Part of a small language model's weights.
Training: a variant of Muon for these matrices, 99M tokens, 3034 steps.
Each number is 500 + 50 x the weight over the matrix's rms, rounded and kept within 0 to 999. Layers, rows and columns count from 0. Numbers have three digits each.

# layer 2 MLP down (transposed), 256x64, rms 0.152, rows 218-255, columns 0-63
522591538499515483547509471452483579509610483522488466457489573550522544562482504419407480564492457565593419488587499504483479484514536556482502488478570504447485498512468482543489473467531425
382486477558437473561541461548550473513505513532505452509503387508597566521478514420534469434550590596502522426461511550476466508538554568551544518482497572546518456481456483553548481505556550
533428477452481390433448466535518508567506517456390535491452439512524538499532506582499499495515546466592589601561602534473555505485583443527461495520469450478448508606418527596486480380557317
455512515445496462515454541467498460436436552447440503520583478422357518467478512595568583586547619551510430597540471530539578524516482542566472556462475455433569560497427503446387481620478398
535517500414443556500523495514509526521533445518541520518509477532567476529509464544564491540427452472505523529461517539535467593529455478464543455478485488453549513483511450504510482511510431
534499490454451436539503475539547478519527497549526348504541478485468510511553487497475491538467503482444474516493453422519518472542572475519515474511522582561447469476482482436496441547554520
450421403573538503502545416476502475433407414436383652544509426441503455501534564505450532545491546437519473481489434578539453583580551343526537464592494517541494417399562508468670490446424523
498534562540495467529509459498506503519530633536495534577549453532556586529528440526519481453415407430542508488466491506513513457540389484551560461487439519505556526486540555442538514498507614
519501553525557547527511501447532454627520493492460516509522451496515482473482488527450518542487440488524453477518481542563482514568504454420507473501509444506499524407491535545560546530619504
472471460469456500498467402433531458537547428494559511450451484513537503425509445483475493473502466490567504530506480521500500509488510509475426461470548536477474465396530478465474489500478466
501425502520472521458474536443546399501450489532479524481618565478492528510458476599465437474542484481530432573413624461559524546542562509530505556524434473545551479547457447568527409484491445
450600512491467516352475587387453536411426539579421429500577501433584625523456504581401540617480494570459522525526524573485529452567585498541335551447573430600540571556425518465434416427403434
440481450575493440457505522470473516577540478477527424462499462572471439441512462503413442563539531502520533523453502463532484491558430468444478532583432521364459554442464533563532457539443467
495456585461438490474514573523496526539516474549524544495497393468475434542512496472501448570528561478601493507445516472501505554469539428523510433526488490463517466514449497454538459519526590
554465484511488511510499476399507549405416492523506558446489457532482369476507520456506539431547476462430452503505486549519468511478507498405502425451509449516417373489478654490540468487424473
585393595551452483501494493505436530502520527459509545531529470475486468463467456439532523476466494467546515470484599495510425506429542487445553477489506518454477425487542495500476509489512538
385518594343577528416485473504530520432361428465429503492601609467519495566477479431563540482493460458548496607577517381444513540514555448494449571444374572415561506529532534502506365452407440
390465494449480496460428487541518540531484536495520519486398538432345453600584590486391503613635587496394554583453524455477448557621568490478574489522564450507344488556601610536461460438509445
520483500555533551403450519479502529612514490503493518481496518560484489603442507528465454567414477432461527493516625477351480542489420497546500467604462418506508436482485455582531493487503512
574517582515422494503524521420480511498553558463502571444410496505547538495467433526532476565549505537472451497572563552499571572557556533427351487401545528548538480499452507488485407472493503
529494547427488546461524497487518541487511476529418495533484519482490512498492459450510536526480448534535555472467499545509503536502450442483581434533561593559456496402545425501542515531436542
545422556463536506589495495530470493491564540517573530553520512591447488493488486500518465475422450484512469626497529497524465501446514529549471506473510554480473457534474643458540446511513525
540571436409407530464484473451521483461581415475498523528520532535493431537596503528474514499467495506506536365559547430545527446464549548462503480568543513535479465516498573486492535550511483
548470531506581553514526571542485521533488473452516534484498514418477541492469529565505469538457510492460448485428466502483444472531430439507507448506510541436453499470533428463564541520523525
435474503538461512517580412512504522514465497476585556601426473592548484465532569480413498457486384559545436458534467481531426512527460495482482439506541577563541550551486526536428505428396393
499458498485509474473496401547559422521448458467565517383540478446506499424517536608646536518501478429551509562492490502448496482553446507435466449439405530438535433486463570453557485559534442
496485517507518484495520505565504462475513531510464370458497563449484511536481508490547547515626533496587522436461499543538411427438596518548592442514561484578503477553509620441485487516522564
523561620471544477545507467551421464615465493462532543573489542466476520484453503447459497555466475472516496571449521469533510446482438472506483426574516463537521492466417542516592437529450479
597489466457521468567524489444494539583540547475522488554505498606471478506554490489517495464437415510584467466535528506491443539479535508452501550618474451526522506513575504499510523528545475
591482485529432542565510606424498501618590500563462483501455460628378556533484452577546495490451498431442549491500487563508500465456431478446449518413507526505530385534539539509465461481492479
513481547497464458536572524546498455563425475479580481477534445515529506501473439458450531474541577493508430495469419480518517487467532450493494520526542523494533458487506501486519469560556523
537474432549525443588482516500504473491579525495537557502454478516583483448538406523556453474410507522548548471524447434520480508495542478526500426490547409426570519434534492480496517464517431
443567523511535440478415501498492559543398561491499411568475461409452528445505513482457434449514398584529461502413485478510515523471469589579359588525475435553525472642395447482494545434550441
517484493466506504469477503455491533484460431509463484538561475504511445429475505427453457506429454489525436467434428481544440460445532482464583497502498466407505430495456480509525475569536508
478555374548476518522527547408519545429429451572415466552462583508443568622498558549516531586352337523495709527586469556469512441580586492507531496691584517441516486553570488458560603523415589
540522583415508466561520484474448483482471524457500462473455483506535541547512505517439431544477467446554494482503555479496479562415539514507521483555428545491464527421537343534492464580507506
529588442454591585561463541528546507481512499471549510561508466456459434509413578490511570532561485455436559516576525470471434503379457537533484445498454495580548511448355501559391503451504449
536530449507415453484397421476508457511504516481502497586486484556467538497533427447487547497455546488567616553383540535482563501482441546510487501562449514491509552485528464471499537551320531
# layer 2 MLP up, 256x64, rms 0.289, rows 219-255, columns 0-63
646598425514608519458530484547474466452575415594515454430454523540506497503539526434529481491444525535496504557535477523433532507567435518517500480466490510466455513578480503565562446517515486
539512509474544467415517425535475450563487524458418605521455474449440481492458514440569553537467540444459450501384430459541498496480410465489493493590461489458510474455374463576484531509468472
468538574512517512485384392483422504514524460545530572476528550497499445554561522492566495479448541475498443491531438499472479491511460429547511461427482632554547463540418500561507536467570502
503492469529531479462501450466550523473476554452448532504490579578549467455504501506527505535505474549470435536487497524447486606557455560477498528476472487505566537560394585544490484527423574
358511420539510496498436514469447503569436518514502514577522550483506448510479458549550522539534464470511519573504512579474495499464514559513482558555454451485524556497479473534375549409428475
465507448630426334471420534555527496545428501430487590452447566510578546520493484450463556518477518449525419460476497504436463538570512397468443556494581542479550464464581521528536485370497443
554576556514577502542498507525506507396418530445435524477494519474516390493483547528492522556568481494489385514413447571503467502567503418561494545540600449445523516505432464429524544476544532
553505487530487450572509557561516486490468428477511463476544508504476553475525506503538542473525447488528456496426487356451411519560543439465398472368567453541516497611531483464470447487508495
504456451499468463564466536391470486504542485470533456449471569487503459451505470533485551475430587576557497557483385504535468387509441466442496416430486599577527477489559477492488536566504570
491479524513504353533599515512528501568505548563545515466497554434481458457467638478538461465462482549487491490530553426505529550557465509511371508484351515460513507495464524481445491548501524
491553510554404416520539512416504526559390489504477488474492499480552497479422535566586500474591478576470470473527544474504472584430462470514417492515462452491477632552479443513509486560545466
530457477545563440474483478569445547493515531530562634477516600434474485560547450550504568451555458590549544450543487447402489451467545496582537507550552586527562550526511438524468554474477572
548482562521557513490494528522467547455436404470410520483505488478562401592560514517492510455484524494552514404463472540515463471520507448493399534624459395566470467507539490514518418417497481
485460557475527487394469466421480470599460424520518476500523522494493455570470514541546516598488563487596537424529486477507584404482435470500569460436408571438440473586530535513564538550451425
445596519590434454508491530499513537495484502503548519468434618482555542471485465485474486603486447569510517547429593471569476447498505433513519536484497505489542540525510519505511515402561419
566503516473567502442509425479506385492496492481611444439464513517529421546521424520549606482494508491444460456462470560444532488418411394498519478517454441495466587482601447468457511484455567
462464440520439472461420565523542579489473549543547466506473516449356483509527462480527519550589539475369564506472485491478432446534539486503544478487484381574366499582548532549456447368528535
536490488622536521446464480461618569558485537564505528587494556486462522491465532553580528548558540568445516428527532500406491539510488516474531466596472502428463374490484471460420473465505447
467507431499539457462564458496525473519497494412470517499489468542489476549349486504506455576500562519535490572556510531444473561543523489516484515595614468439454589423504537539450549502605576
470494487479538413447426520435508487519488480517525470418538506524488466522416531494457480493503597466440466473444459491469439433461550517405558471528457470544512440492459464455468450526517604
473480463451369470559485500451464480510549480574496505526616485490565555546459581474640436431536499545485440451461461469476485535426563496436446563485435482569464430480520458608510613523519447
554546493637502430533519446561538491485583557486427533538565515493465503501509536457436492429525469433455555424570417421477517499616410519500426527551547535498508485530495531510520531435527366
533502525540524387501489510605480428462487462475521532531488520469516437497573470484505541495470518537500485449507487462454463590555398452535524461453495630477534506548556450471518550422432473
521521430487583488474559466408570492506492558444560514531558555602502406541515582470422544536588537552514462479455390591437511501543437407563463491493491567484488531541595530456464525485411479
413491562439521498438408483526553481548439452497485577505607500573526505478510588620559479488476616513554479544512504524490592501478526500494554480518412561398448586519496479513506499512464560
522401496600542495459482507497535397469539518512526438446517541445502463523463573531486521411469513619425552345492430447454545513471542489526550509509487553629507443426561470498555519460487477
501490410493500419500553498482464554441570425560546594516492581441583503510447420471511541395546487464532469435509545494371467543508498501522490538523534524508532538557577466517530578425464487
477462566536546502506434526514558440508567567542530502499437495492502558483435469516533430524445509489368494498447508491544574547430417536616440459448443513590470584467480492584510493534500458
494561455453532515478455474521361477458440447579461517467403558468418442525534475450537603556420526445571528512437497361512570374577465503569464482493525425489538524432473437462512467595521563
554419504554541460505485477445384497485425411574540554505488516486472467501485559566525490489534479504476476480539438401454562547493517462477541493493527512469487490501578547584577403504500494
463512468484466512537430535523491411485480484413409498469489520389507481584480521569446495455479631446465553490490411488452483519561531498492481431522502465534471463427460526473539447440546498
556598516491567578444473591487528597452466509479492470547470429512374467494413513571514551408556565532486483642483449453526433444522491454467429518473550461547542491580530541526606539544489503
493462438543484489459524559494517570389531482517492438424489441569561486507484468432563555441464580482471455571525623487483562541557565508512581532477556501481458502532511575586566506507462492
504494503575533436482512374645533511543494569522596525515478584523462506496487459436570623547463475513488481439478460545421541502494418538437578477483527480529568423578510486515587593589499429
521493559453528493483481488484533562456443481456435438501480539502416548573589493543557425503433509481507582559464501380382504580545468519560484592595419552499524424532490466525499517458485455
521541482538525556511482436487526545488524475536505472398423454426451489504461509546642609487529519493571507474496495390519462457518487537513556510514490491557490444541426518408438481468524505
482552539538503431549544489480453452515449513458502439474516558398460423524447541489486583532482458471482435413537544468544439469476520501401424413530530385413510496508480422592480586567521513